Each number is 128 + 32 x the weight over the matrix's rms, rounded and kept within 0 to 255. Layers, rows and columns count from 0. Numbers have three digits each.

# layer 10 MLP gate, 704x256, rms 0.0941, rows 265-273, columns 0-255
085149145149120153101169125127096135136123162089092193145119167135125103130119174143166142151130191194140135130144208146098125143118162203183113182139134145148180086117143186193130092057127144131151106142105149148118076186133147059143150128179144150095128160110173102171203158103183138144118142097158133156122146159180139086146141157131149153126090092157087192124189172132121090149150104152136097153105118083095145101126124106184186164140151139153130138151095064115199112131101086160142104119105114146087131126111137141104166109171125177124114094114147101147143106119109117170149148156121192131160149105121184161150112169172120050124147140122189189114087097154120109108132130114134113206140047137117109091148128104162126115071103149081101165146096141142090106107138081
156120117178129114105123091094118167177149102127169098103193150107184156087152083198098123105133117147134117182090143163052113192160108098113106165159088085154149173102129115080182095125116136121123147155114113093109154131093130185147073129125107135152102111151111165085122133134124122123105105154130105097102120120145176095171149076120155154077102114138152128120144116126147119143107110115168108083112159179114120173135103028119138157157106120152163156178121179144073079085111160148162146162090149107141153173090156149139089150154131135083111187112170163133087109123162125119105211144157193043128118104100115148140164137147138119126146123151106164151068151162124160165175109128091101131152108135115120151146092100111149127205126111120070128147149131162103115122143172
124126117110136132138149162150196144174117107157070079087157105099167158090101107119093170137118195132131102136122140121088145090154117150089124056197151135159108148121142109113133145110166097125167094097114121155050103108121110157136184110109126137168149099131129072054111161147194137134069123151085163148157173113097113096164113100117144142093145175111130099162066149101140094121045146109131143137138147123191121146160131110094130107110105099169120106121101101136139072089143150124117141119104089090148123150133104080114085102174123145141093106091085132143156168127115090129133069163145164139205136120111139213168092155102143154163103118172099132099157128149125168127077188137147120184118075065083157110156124122125153125082142135123134116109177151093132125114104125
087220172146164158113151147050111104118130131158143179133125079097120174168101219104139121154158152091090098146134123139046101085126109168211120097125132110114120127149177151070152137164147147157160125176153132151115111217122160091069075122083151169095120113154142134128074104138113100119106129123129079102141152125108118114144138173128146123079147128103116138159162125052114111145151118138134101134113130126115076159097119105073082118117179097100152160161097154168140119172160102090082138133104096081110111136113088108104145177145144180161181095127134068143145174138183159153153139174138177156179083214108114138140099068142148085125114121131107157221131100091161129118087114114146110120195111119185152179150124172144118177177154169158144127170088033070081056202128177
115108149090124144112140161091073126156077103131145098174146130136103182101100117158137109141113118161162168175172138079120123116040136202145164077108163098056144091127176130197113120152143079114105152140110132080067165149200137074169123128108130096143084147095115090072075120130083154134090113117100120147121146074141113100137119137158109193142111092133160174157202103160170152119156103038148147033153112101053125127130146146121096135163107136147114105148123131157117106170180152150092154151150117065124101131117124103122131099100238144091089105138113078097111074077155122059138139122135153098112104129120108154098185088090079100144106124142133160143136173067142169099133161159104104122142093138148126121147132050121144103143084102080115115210098112119127111180127140
172124116125086112142127122124099154137073122147146122134130166167136071153102148096075050159057076135122122114170197145111125143058127136161103100113124136128112169104103112157163108160155156149091143112151133083107099159125115125121061081071152159138116080140124202083148123102111142066085137116118182130141108092133178150149124153113164137185148164170163138109159077097138152198202136197127145129097137092145108108147132160204186178131096111108144112162129153108144160157121153097108112120109117107151179084139149120122093113190176108122105080104133029156176168157067115138099126114135154096079079166144140144099167138163142125106092123115072138148215121108097196173107099146115109137159123160189184144107094131110133147120118095064078148090123126132124069127115136
129174150150139113142141149168096104159091149178172101108106169148135141167141065133148161110170101176116155165161131114171165090126097120148159132133082150077148122119153134109110115106122100116087104116102141152072124152162100103126165179191154097118151169111065132131143131102118107132111119050089089094104089147132115171109123082174109123079178214113113132192164141147106095123137120128166125155204095077140089155126122129168141081103111177146150106132167133144127112080132157133100140075127174104105050139147116144141162154115131142133132112177145141143136111181172079125095173140147118149087126159078106133158101136135164107188141159150125103140109153164131137141118113159139179150150129117100094124173149094113117150130122082105142126130084086107136135118116185
126166097109213153132119092101056109137116107140145132160164159059170190101068093093122107107101148094095113097124140098088143109123071133161141162153150112124099137115134171223212169124100082130104155147166109065087139150144163089109083147132142140095186130152162122124093152092115110120080105121184193138129135109145100141138174168105106150165122109100132144172178186123171123125173147086135137125160144114145187142191176118156131117185106118162193116110156142071156122084066166039135155094124104101127100165071138162117091177109175123133133159121128115141110116104097191135113163073115137139079137142094092134125165143145125121106077127156142122119104156128068176085091142121134159186153144149175115118124123105179133178177191150141154116150078133122109176090164126
152140110123185110096150146091118115158082115106136096135091156108117093129186142207144129079178081044153172153100140131144177119163128117081167080097111114123141137118094132124101119106132180165124158068116207125117081110116118137132104095166163136137068125134108185095131161150109124149156185152118098112127080120154109100126164118118147158109141148183096126102159082154152143118080125141131065117152135113124191114120123125083147128122121067103127094158124150138143111162087141122163130134157065083152111069092043150155077173136147099140096067121219123157107095100122108128115109165078157131116075121138136115141156128154150080181126090109188159147140080100089129158160124134132114120158110116136096090154196145139122195132145158104111123130160115117111133131068119
# layer 10 MLP up, 704x256, rms 0.0992, rows 265-273, columns 0-255
132119140144136098112171147102168137159099139183133131111111115106083132129044082188136104133137118098157131157129136115170144109126148146094122161132139074124122122156069062086118119171142153117138119139104144166136196078168080140142111135166157110113135140133145103146129089141149135144120174125198110140137110126105162093150065116118096050149154126105148073122126149119097113191169147119115155135099136161195113140151073194106120075128116167086156133075105131084125063164122126142186130143100159104055136109141181149091102153151146143117099065042098151152097108090120041119066129130113152152144114124078172123079156159155143150081188134124133134132183085107140127142138145139132086095053099140093093092111106164058101107123181106180139110106119130110136092112080112
157118171123130113150146162141127176193139076102132125149115176131150058124095148144133182099137137102063152147172173098106136103155144198110052087138118115151150101156135133144158180186150065150110109113085067131102109154093162140115187174150126141087164070157145116136097113181127063128160141128103089036104154160101104061128168097117122126120100158128118121128082077096144097164185157153092087173146150143128086134156134168129137144162126153086089158136156118112158178124152143112129164149127130125189163124179073125094128136111149194095095141132066115157106124126109108134131115079133125152094184137126150137168122149118098135153097157140142180077158107126145084147132137140142122104100139136178122185171130108130081126095190095110122091140128103080148078178107144
064190146130114140128088088136144108142118105143125098172082145124111114142119081077147150090121129138119138147161127152131147123091164099129164210142163100138141136119090159083145055180156134106075104106132148048090093096153141159162073160121138099126120127162114122126144060113163126130153144115173110094092105141141168056127113187093049112085163122170213183117115145154130115124135143153093158053096164147139125060112157102152151190156134129046136128100101173120110193122120137161115085090145139085107115133095156164148127140086146174127195151085086122065107133154119115117141100103127129162115085101128115099124171154133123155148145129154115074173125152078117156193135119116064153104132158083162177099153130120166117135151157117097150139144092163116074055129132146
158137121128088070070099136122122129113187097156181111111143123128129133086117173150106123158188169176158134157184126166085048111141153103114181123102089104135118108099130092128067158165192080215094130080156090083238147122131081116126045100110189111106166102132108057141136123099105155082128081159079119088153149131174149138089095223138160140085107130102113129148103172131106175121157130114142105135054123142097146117076124142148090179098123187161123123119085108155177201149183108080089070109114164151133136120111140105189159113145047124123186206140173130084134156172160162085128159127152103081086164141130087173152110156119140146137127157183119092147063108095107093127144128122132117107135076183083116122127141096158126149180134123102129064092138093086099102154157147
068149134141128149136120079140126083049125152166112172129112022091170152105115114117062095083146135146134104097095143131114172102152101099122144156145151174126125090116124081141091218130094126143089095094159157125144189106151135180113143134083159126197156192065157110101116152198159172102141135157154157094183151119069091142130148082198072152119066096129054116084107183140132116127107153114050145129073114111097155097101148126129104125153088137150102140101138135160098064111123110166051134120160097143138088113104164141111119146108142138082129042188134145070173153111149117136154147136177070157147158127112159136147116105178135121081047078128185143131164147150178122160190158128146146112128083142109098122148130117098148114091138158091152094114158152107106148109111147
078161156143110170124135185158110136086131150125095136079107134108081101121172119105092178133088114145198090136110170171130099150143068117157150153134087115069127145134122161133102185095082198126076115100123125115164110187107136138125189120211104112127097097110126134150133134087153140130106086112147103111118112098127149073134070166155141151079104131121105139102150144130187117176098165126177140146113145120123173180110133097109147140155128133169165149119072100197224136205078102082104107133129047076122073174128148133154104114122126170096139124083146112150146080105178111139088128108180121109143174110100163129117136123128156088085154160051109120141189143118170144128160096117180139129087107126102132131066135116139097189141129187104139121163159151158132103123117130
095122060108155196122096127129117103127123091134127151119101132121117148131089142140085157110139140136101157110152088121091121133137116118068091096111135093112122134136061176161121128151171188088107126115117099116134102128100184175110110122162161120164145110125097105128146108141122102124085122143128160147161120166119119058168131171123173131135091090119139141084076143067135128146121151128131098133141090151116146166130092168158168146136153119131104113110128128108125120093174122093138145127099142155159146109165134130098145160135143129109170090124118111134119117143191158065130139097053156132101150150121108123104136098096127123096158073123167104089151121169134124118101146090118115158093145105160177142175131143115158125086131168130124106091112131121127141132164198
142079156151116178075117087142126125129129116135133138110158087087150092113183147152120175062035145158085114163179123173124094081137074144132076126105144151119145148144168149112139107113102160086190114102057147151124120120092126074127154118175091079108143069128099161114127149049074124132106126143141184153081110147107093174148146081096119126093105127200179152134135132146145105182147067192179125168121100130123159071048162140124084089129127153170081118166144170124124167063186177161081087075157125133224150157102122127116173086067116179121141159136097117159072073137185109179131133111097119179113118142077152115129114117164095122112123135137164086120145108107063107120115134130111171165068113097155071135101121145139108131136124073182087138129124116107115107151152111
107102088146121069160090117145143091150139160187127109080145150131161159137107104182162184148129163118149105105077133138100161147164103096147111210130162126115099147162084070141077168139096153138143117199150154165142067102083127128157116081133165139154110164170143175170100139152157169108135113087172050148154130163151142098086104095122150070128119088178101074090115096148124076083079131122113078169187113170138111111112168095161138140123103147086137070095158161198119142070079161078099134074151140124110140131131145107118081132136116139100174113151130183141112150119113117115126124107147132144136114131166125131103085121093112144148156093132134117135137123063131130141130139072152120150134132140135112174129082115171138137101175129156099137119190125136096128176184150
# layer 10 MLP down (transposed), 704x256, rms 0.0801, rows 265-272, columns 0-255
167123145101149142119102148081183101110124081157134125138132138077055103134145091107133170123162128148117136068100140136140178078147100092129128116123146106151110155130209106150104164211115073125163160152161111115193137107138082117101125126094148149111094182096027150086097107133092098149127134159126176129091148173108136077203108126080097110111177118118179099132149120141080139144132140124121165130107147140144100102128116169131149165096091154127137110206145085206130116126105107144147100157083084153144148134180138148091139204125134132119173089111136108142190158119039081140136093134146127126097072135123156176130158061142097159094133185085139076132136177147100132119154166130169100129121125102152142182098071164124093129097153113124101074173152119096082118078156132
129144137112091110144152111165167098122118118118153125140088150088125164136155112112167086125135102145157049136140155067120126110157152143106102143097125173111170180142148118136128163089139137109180169129046130108152137102127136132089146180124150151061113210168161204111130128123113119150093108151204141165175129152153172126124109077107103101150169102088149180117161194168084156124131149080199146109102119148065119144126138096161161099143115155131124135083120139017148139180149173150121080162168062096124138160101077133127111090118126100123168145116115123131137106133142144120111150123151129058130183091080105098121140126088147129147128088157161164118119142108109136080148116061110158131134165113127152096122142078104101112174087150119100154121098137205148136176133134
110093135189128148133146091163084124155123078096101172131124092110113134119127129152120151130150100134115205125104122130131174106130134096163167129138141109068103124143152116090065089152130123119106127164149147133114137108069132103126158165077155118106109162143091097139162095175074153080139106147112098167055077119110056176212159119172111163084073101181114126105173210143176081109153127134123160171083114104149101121072178063137183149110076141101196136082132136088089165112164111120072064112145104106133152093082178088120098162146137114085148174134131160103108141107168147129150126106117106108127150109114095103149198144140140152127084127097118069115092135129173165205123137112095119163136138104156117112135163127153106151077137140086108123145099116141099100157180096
081138152127105158160177128089142134111065175148130069090169141145164125106123104131111099085138124130117112137210149155122123080152129139187078178075122143099131127105175108157151122140115118160136083099174121105087100112138132143123127168153145116069128147101188132127154150048188088094111149174139064156093146124160149071072109114121139069197130217138099031104143119184091053085093119165126141133175182183128168071120100161131177202101118153131136181146128127160148132114163131179186120157203101098116135121112170061105156106098139120116150106174131173138143137167093131077076175106132146154115137209120152110140095104118106128079148098190159105115125143150109131119092139115122143130103128086114141176116136120156130077140184078100171140119117163163142168161092123
141073125120168176128103143093162181155081153111126121156146100161119135099076178090115158130136135072160154166144173128113164204168095122081107084117170100176099128160135149081170174143171131087116131122165138117092113078140094159139188138032130155136107183126083114156120156127180113083128084128111133104154204142107117136056131159106139153160120144128206154126170164105152113123102066112166121089086096201122110097093063150115119143152121099139110122135115104117097152121107128144119156052074165145178113115093141140141158161168171125095085105102186151140157133138139154134111029077157067141072098109067109082108154153085144132122170105135108127140150161120084146130102152139127155092105170103103117193162129106090093106137086101115179119150125108158115176161125156
149144171088132110106141155109138101176087095132097119118143094168124136112102172102187129078128131124111113110139128081156192133200144095139100154074202144150072117164130104123085122111133069153160138163133078168162138132130175132148121107086115133148114123099170125180127098114137150118140142164159101161131106102092123136201121113107122081112101154079090134136146097146165149108176160061134150097126154152133138170099178202096105111070123121100120157078092126095127125122134142107083101120101043137132121127139076080143150169192161066134096144126143173123086128086141092142148117129136146163150160208121086144133168105171118145096151191147106123151117157126064125169084160117089125155072132137158105130135116110124155088031150209136150141095148176133168131184168143
154151165179164110127147168145159151150117167074131095161137148095117117112117187106170112122128140108138133132155160087137150139114119139142173179149116150153124175111189160075086101113128094142160177149033140103143185157146126119112101143131145142154111151120130103181162114111142121137135130063156164127081085130153147152142128110141108149128105131103130085185159141183123169144134137098133073151140154121140117187137166120129105180144162200122136124154112123154085116156091124125103099095089127107120106135071150156136126123124064124155138160138116093096159117128125110148160207125153076119111142115116084097115109169141102167098133147118119139172166147130166122140134110143162175103149121103121117130086137110121135169141139092112108132105155105136088122133114154
131120101130129188172169163107095117093107130138147079108118106063132140084155139077129109149178131106179131076079161082115123137134185116091215119102150143152116135163169110170134036139130102088140127089057155109176110131114115065069112110161159107125154095106135159123132143137121115126108094108086076092164140116058112116163107107110078101133130164138095158116137197109119127189184127084164154137142136167104095154171144088115103134185112158141145074076164123100142141179139144068169140093196113086163137077135109077107103115116104135062125170156113119117049101174107131099105122071098158111101110119100159168132128103051120117082153141168147067142131147151141159082140209136068083109127104121165075152169107065130139118159135128121097155110147201104142115097173105